python train.py --num_hidden_layers=12 --hidden_size=96 --intermediate_size=256 --positions="rope" --rope_theta=10000.0 --bias="none" --tie_word_embeddings=false --init_std_qkv=0.0674 --beta2=0.95 --lr_head=0.00587 --schedule="wsd" --final_lr_fraction=0.05
Each number is 200 + 40 x the weight over the matrix's rms, rounded and kept within 0 to 999. Layers, rows and columns count from 0.

# layer 9 MLP gate, 256x96, rms 0.203, rows 64-75, columns 0-95
147,192,139,146,195,201,229,260,282,198,245,199,222,143,196,145,236,173,215,161,121,203,232,214,245,137,183,245,249,234,207,190,261,208,191,314,215,241,189,165,309,156,190,183,270,196,173,209,173,234,179,206,193,211,241,169,211,210,158,158,154,189,186,186,232,157,215,238,212,218,259,269,238,263,161,134,186,208,175,197,170,215,211,180,125,184,244,276,197,227,257,195,253,140,239,181
208,144,173,204,237,266,256,273,167,157,300,168,138,130,257,202,252,248,134,101,155,184,213,175,157,178,222,227,196,180,206,128,235,199,204,199,191,233,195,219,223,143,147,278,172,192,203,192,202,149,236,184,234,285,174,187,176,189,213,172,225,175,251,223,160,241,115,239,173,160,152,262,167,194,154,138,206,282,183,198,226,207,181,243,224,248,139,192,264,153,209,239,168,226,279,235
223,122,193,145,221,194,222,182,164,196,218,113,256,117,177,232,189,82,212,250,206,108,185,121,166,201,236,204,222,187,138,126,183,236,183,187,198,249,245,151,256,149,237,176,149,181,168,219,186,223,91,190,197,221,177,198,245,223,215,188,213,185,240,229,239,194,221,234,216,182,225,97,153,245,179,260,241,210,233,174,168,238,232,136,180,156,193,172,218,191,218,175,250,168,217,196
212,222,192,248,238,223,123,227,176,281,191,199,155,227,324,139,170,188,226,156,169,229,170,209,186,218,196,165,175,177,232,182,199,234,113,84,315,258,239,219,197,138,209,307,168,245,229,188,131,232,221,192,138,210,100,209,254,179,166,200,238,178,253,171,134,189,189,232,177,260,106,212,108,109,158,319,212,153,237,200,161,180,181,300,198,194,192,191,200,268,243,181,209,237,176,224
207,187,225,177,157,194,192,141,244,179,241,172,208,103,177,174,166,197,177,200,275,190,149,215,216,252,157,178,119,169,181,168,235,221,226,194,222,185,141,222,168,218,239,157,308,173,203,166,245,165,203,210,211,182,198,221,147,190,161,229,156,197,225,214,229,189,177,223,182,129,205,195,211,189,267,154,232,183,230,141,184,206,244,164,78,186,166,247,162,201,230,192,208,185,186,271
161,173,193,169,188,281,209,222,188,178,131,160,188,173,254,131,192,211,135,182,141,215,131,172,157,205,188,160,238,249,265,202,256,246,131,259,288,152,208,210,290,203,159,217,179,196,318,194,144,203,260,115,100,187,196,194,144,185,148,233,140,193,242,206,193,231,255,236,211,175,175,209,173,204,197,208,228,183,174,222,190,226,209,153,176,256,140,172,222,214,211,228,177,212,106,241
223,200,272,191,170,154,205,213,236,93,179,196,181,159,230,179,191,201,182,249,153,173,204,191,207,182,234,139,156,168,225,162,190,128,210,207,221,247,275,231,112,209,121,170,188,206,247,325,175,170,191,251,197,226,128,136,169,150,183,267,267,220,220,228,290,228,219,228,195,220,170,148,186,204,197,220,195,225,228,264,184,168,180,203,240,197,194,180,193,239,185,185,228,193,215,224
165,268,225,197,128,267,242,164,135,210,126,219,219,187,223,258,130,181,222,248,174,215,219,195,226,194,209,177,248,153,198,147,241,147,141,196,200,161,224,214,212,279,210,253,220,133,251,156,151,218,229,225,192,239,191,202,278,225,202,213,186,178,247,198,256,203,165,232,158,151,198,249,223,182,173,252,237,243,199,221,187,156,283,223,283,150,207,251,157,162,191,205,214,176,173,202
192,213,241,246,126,174,238,175,211,233,225,201,131,127,159,171,256,214,158,263,113,226,180,201,240,221,168,231,232,206,167,232,197,158,226,134,210,255,204,210,197,208,158,214,157,147,245,163,233,180,176,179,137,207,226,146,140,253,193,179,233,171,184,210,240,192,163,154,193,170,229,168,196,166,178,128,220,204,185,172,179,199,230,253,199,228,212,141,216,202,199,260,162,198,205,198
124,180,198,157,252,218,268,220,183,246,104,128,144,193,213,166,166,192,231,135,166,214,208,176,173,163,239,238,166,190,170,174,132,109,177,255,238,196,198,215,252,253,123,194,222,163,192,181,181,245,231,173,243,210,236,227,152,221,214,221,195,160,149,157,176,218,252,191,157,185,141,265,218,178,193,194,236,214,194,204,143,295,183,234,109,213,256,193,194,205,184,227,228,153,143,257
236,125,243,121,246,243,182,173,149,222,219,283,236,206,189,171,167,159,159,201,193,216,249,211,247,179,219,218,142,246,194,192,223,152,189,229,155,232,203,221,238,259,157,214,120,184,198,211,200,192,256,138,184,224,199,150,163,139,220,183,175,205,191,215,163,239,205,306,176,171,171,243,216,189,186,300,220,198,272,219,186,112,212,201,165,149,176,213,212,226,207,221,241,181,273,162
219,196,200,226,180,182,190,139,236,101,281,239,207,106,278,216,225,205,191,170,218,188,135,191,174,261,158,199,188,289,265,261,213,186,189,172,210,192,134,229,118,158,172,197,162,159,225,217,150,223,220,132,239,203,233,144,146,180,177,179,162,198,147,120,181,134,259,237,149,197,256,196,229,151,252,189,127,215,172,226,232,231,195,206,250,252,157,172,237,244,203,265,209,243,184,248
# layer 9 MLP up, 256x96, rms 0.187, rows 64-74, columns 0-95
208,246,172,241,181,185,194,203,213,173,279,263,217,185,282,200,185,201,163,275,184,233,198,191,210,198,121,214,163,175,197,264,222,185,146,222,162,228,239,216,214,179,171,124,167,250,186,176,226,182,174,222,313,193,238,195,162,223,153,106,264,195,179,140,196,162,264,159,155,208,219,220,224,170,203,152,254,56,310,161,231,157,203,208,183,149,199,220,178,166,210,250,172,256,209,136
175,211,136,148,238,211,187,197,214,199,229,103,283,211,260,271,223,147,191,192,153,200,273,109,224,200,253,224,192,198,209,182,208,167,213,218,164,213,167,175,172,278,262,239,153,167,184,169,215,252,160,158,121,181,198,185,160,168,152,189,159,206,228,233,244,174,157,259,207,182,274,278,205,245,242,183,234,249,114,203,186,203,188,168,232,270,162,220,235,197,190,198,158,230,190,156
261,254,175,252,176,241,215,190,94,228,232,191,211,153,193,204,137,170,200,219,233,273,203,147,118,203,259,145,228,241,177,211,151,193,218,169,229,209,212,185,181,178,208,126,204,201,143,192,148,195,237,193,299,187,214,129,145,239,207,140,243,212,201,155,156,243,229,265,203,120,205,242,167,184,253,203,192,177,265,224,201,186,165,266,224,206,214,211,201,230,242,237,230,234,208,222
254,193,202,250,218,163,137,213,229,267,168,253,213,209,144,274,213,191,296,148,256,168,257,274,268,215,29,251,244,193,80,221,211,236,154,191,176,215,240,212,207,206,253,130,203,214,177,237,194,174,162,183,222,229,205,214,182,185,168,231,240,112,197,185,193,109,141,250,208,177,139,173,184,197,144,190,211,182,192,233,252,187,265,240,169,284,121,202,168,177,211,218,192,292,215,164
187,228,256,158,207,162,180,153,203,254,217,141,201,221,230,220,218,139,216,164,202,231,193,230,201,181,197,218,215,152,242,87,226,172,191,207,244,224,230,243,184,259,136,108,219,182,152,203,166,231,185,169,234,161,212,205,147,191,208,182,162,201,210,189,219,198,248,138,135,185,213,174,245,194,155,246,173,240,207,235,208,255,207,210,198,222,186,193,199,182,229,254,139,237,208,190
357,199,194,204,198,163,236,197,163,176,193,275,247,146,189,168,151,186,247,211,198,155,209,200,209,139,194,177,226,228,202,195,203,205,269,118,293,145,139,190,245,250,248,262,248,262,246,177,203,114,240,180,181,267,177,234,262,176,225,216,201,273,247,255,235,196,182,247,181,194,176,204,172,210,259,201,182,175,234,177,229,233,246,200,190,191,108,225,165,160,181,142,122,250,233,235
172,159,195,133,224,202,218,174,194,227,188,163,186,206,226,205,160,209,230,162,225,191,144,215,162,184,164,163,163,207,167,185,157,218,204,246,149,203,115,132,198,245,220,173,213,149,208,233,223,207,204,290,216,188,217,161,143,188,219,159,195,146,94,152,193,192,244,246,190,170,246,177,214,244,219,192,216,101,275,137,182,223,245,225,221,233,187,259,148,163,223,197,156,211,232,298
225,246,169,256,197,214,224,206,200,209,198,248,162,202,222,171,204,202,220,268,213,276,179,200,231,187,187,166,221,239,226,202,194,214,113,186,261,197,211,134,179,209,171,182,171,194,185,276,214,241,270,187,183,258,186,235,206,208,203,170,265,196,123,118,224,239,269,203,172,234,158,222,294,221,250,191,197,228,207,148,207,179,217,233,101,206,155,306,155,205,197,161,226,221,153,196
164,139,254,334,222,238,208,239,276,266,300,211,228,115,123,207,210,166,240,218,174,190,203,233,232,241,228,224,189,227,189,180,280,224,219,179,211,269,166,186,212,208,145,221,204,200,185,223,178,195,205,183,138,189,211,211,183,202,179,162,214,157,218,187,242,185,191,197,222,209,214,140,224,173,190,158,281,193,210,206,167,214,220,190,239,204,199,217,218,148,235,244,228,256,176,270
210,197,266,157,235,189,262,278,135,160,133,242,213,177,168,221,197,198,126,204,167,141,155,215,174,240,202,202,243,222,210,257,200,220,261,285,137,222,133,230,197,188,309,236,236,229,197,207,206,169,160,222,224,212,154,208,216,197,157,172,205,191,172,206,129,200,167,178,219,248,281,154,211,186,256,223,125,170,237,212,214,213,146,227,176,182,216,263,253,221,212,241,239,254,204,174
163,214,164,181,172,215,205,165,169,172,155,217,171,130,189,139,181,248,142,149,194,224,273,184,195,154,173,207,228,125,155,190,212,211,241,215,188,158,219,222,232,190,203,157,214,190,190,199,268,158,222,174,154,140,225,177,137,200,165,186,135,274,245,167,285,211,209,134,164,223,207,227,200,186,191,145,167,182,172,206,244,235,221,143,203,214,174,178,212,129,193,132,152,241,171,206
# layer 9 MLP down (transposed), 256x96, rms 0.182, rows 64-74, columns 0-95
238,223,167,185,200,212,210,212,252,184,211,239,210,190,244,203,209,183,193,241,202,177,128,244,104,197,187,117,142,227,175,155,186,236,200,200,169,189,251,246,114,219,209,148,130,236,238,209,196,200,183,176,217,148,189,130,194,284,151,194,293,272,170,175,196,210,206,151,239,185,167,235,195,177,267,183,206,117,221,189,89,123,152,236,243,143,140,246,113,207,194,176,187,195,174,253
148,193,218,150,128,166,181,245,164,152,216,202,201,188,224,179,209,212,259,150,250,153,156,132,212,163,226,161,131,221,201,225,233,202,189,192,227,143,277,200,44,185,268,229,172,194,223,205,185,161,224,219,201,208,113,175,151,212,125,269,217,167,232,218,250,247,230,149,158,200,212,175,160,185,203,186,320,162,204,203,211,218,225,219,166,156,271,211,199,219,225,145,203,278,232,257
122,292,257,173,199,210,123,183,207,193,219,293,185,199,158,248,193,186,216,175,118,144,166,199,144,172,142,134,240,163,233,202,196,218,195,170,228,248,178,230,258,214,207,233,194,191,166,222,243,192,38,168,199,194,172,200,176,188,272,193,279,152,226,205,179,241,126,273,247,174,192,265,184,206,200,188,203,178,217,135,151,196,169,289,169,212,172,174,168,205,163,215,227,194,211,172
144,208,157,220,204,160,318,202,190,196,195,228,215,79,119,208,240,238,202,140,197,141,236,236,230,252,205,276,254,206,269,239,201,170,203,283,162,143,230,180,196,149,179,222,202,160,164,207,229,237,166,225,220,195,216,207,167,194,157,202,214,116,232,165,264,150,239,191,235,202,233,225,258,258,228,110,170,295,207,236,236,145,197,179,176,224,216,186,120,141,226,173,226,163,144,231
200,170,173,180,240,237,174,177,210,216,193,187,230,174,136,176,133,187,216,247,183,164,181,159,146,263,184,222,198,223,185,229,234,166,184,239,194,175,155,233,134,186,181,201,184,219,175,172,215,139,172,212,199,249,238,231,229,108,124,207,223,210,125,146,152,214,221,239,164,227,148,226,143,214,267,179,179,173,222,178,217,124,213,213,226,182,271,137,171,236,207,240,140,214,204,228
224,208,203,167,209,170,128,261,170,217,259,203,238,136,212,207,224,169,147,143,193,199,233,205,176,174,222,272,128,250,234,228,230,188,196,205,182,245,214,274,159,246,231,179,237,240,184,229,198,183,262,213,128,197,156,195,197,192,214,209,190,140,210,137,170,155,170,233,212,242,139,215,172,242,220,253,171,187,211,206,148,266,130,237,196,234,92,177,209,243,183,221,90,172,184,244
241,212,277,186,205,217,202,204,221,214,235,260,224,267,162,167,187,221,152,193,208,251,204,211,185,224,220,164,189,166,131,208,128,158,213,179,149,161,203,169,165,174,141,307,183,193,266,231,176,207,297,158,149,237,140,251,223,197,177,196,228,182,146,201,204,248,218,184,237,220,233,225,194,252,208,235,151,185,186,194,280,230,209,201,213,215,246,188,161,166,164,142,212,189,218,232
203,198,242,195,251,239,162,186,130,212,221,198,202,197,204,251,210,184,165,132,167,186,237,200,228,216,188,152,251,124,199,234,273,169,254,204,170,297,179,197,295,213,236,205,214,283,149,232,185,182,186,187,180,214,245,208,198,268,188,229,231,211,248,257,228,255,182,209,271,214,144,186,164,244,197,158,149,275,214,223,155,195,194,209,166,244,220,153,194,223,147,241,201,218,182,165
243,157,230,199,171,175,184,259,179,234,201,155,171,229,340,240,200,211,110,223,121,224,258,168,182,226,267,194,158,206,175,272,230,164,184,172,207,210,232,196,173,136,150,145,212,235,209,189,178,165,242,165,188,169,165,205,185,211,195,196,244,191,232,193,199,166,231,208,174,104,196,147,250,168,229,234,223,214,198,215,215,179,244,214,236,204,181,194,171,252,214,276,196,210,181,132
139,111,178,239,171,198,262,218,150,189,262,229,254,139,200,238,188,233,231,146,215,194,192,199,180,279,110,269,212,225,236,252,191,131,290,154,183,214,220,197,222,220,248,260,230,178,202,275,207,108,165,244,115,257,229,181,209,232,238,212,186,248,217,218,220,195,181,212,228,209,261,270,167,304,173,193,253,177,150,155,204,161,205,228,158,167,179,128,188,132,190,170,201,205,132,195
148,130,293,222,176,192,248,230,147,182,174,226,129,164,239,257,154,234,192,210,274,189,196,211,160,129,164,230,165,250,193,162,232,186,209,224,175,224,143,165,165,154,152,142,211,190,219,210,122,207,222,222,242,222,183,252,231,217,255,188,183,136,175,141,214,203,192,265,152,162,231,176,262,193,224,209,196,175,191,202,110,128,165,201,195,250,134,167,167,214,249,199,179,110,179,192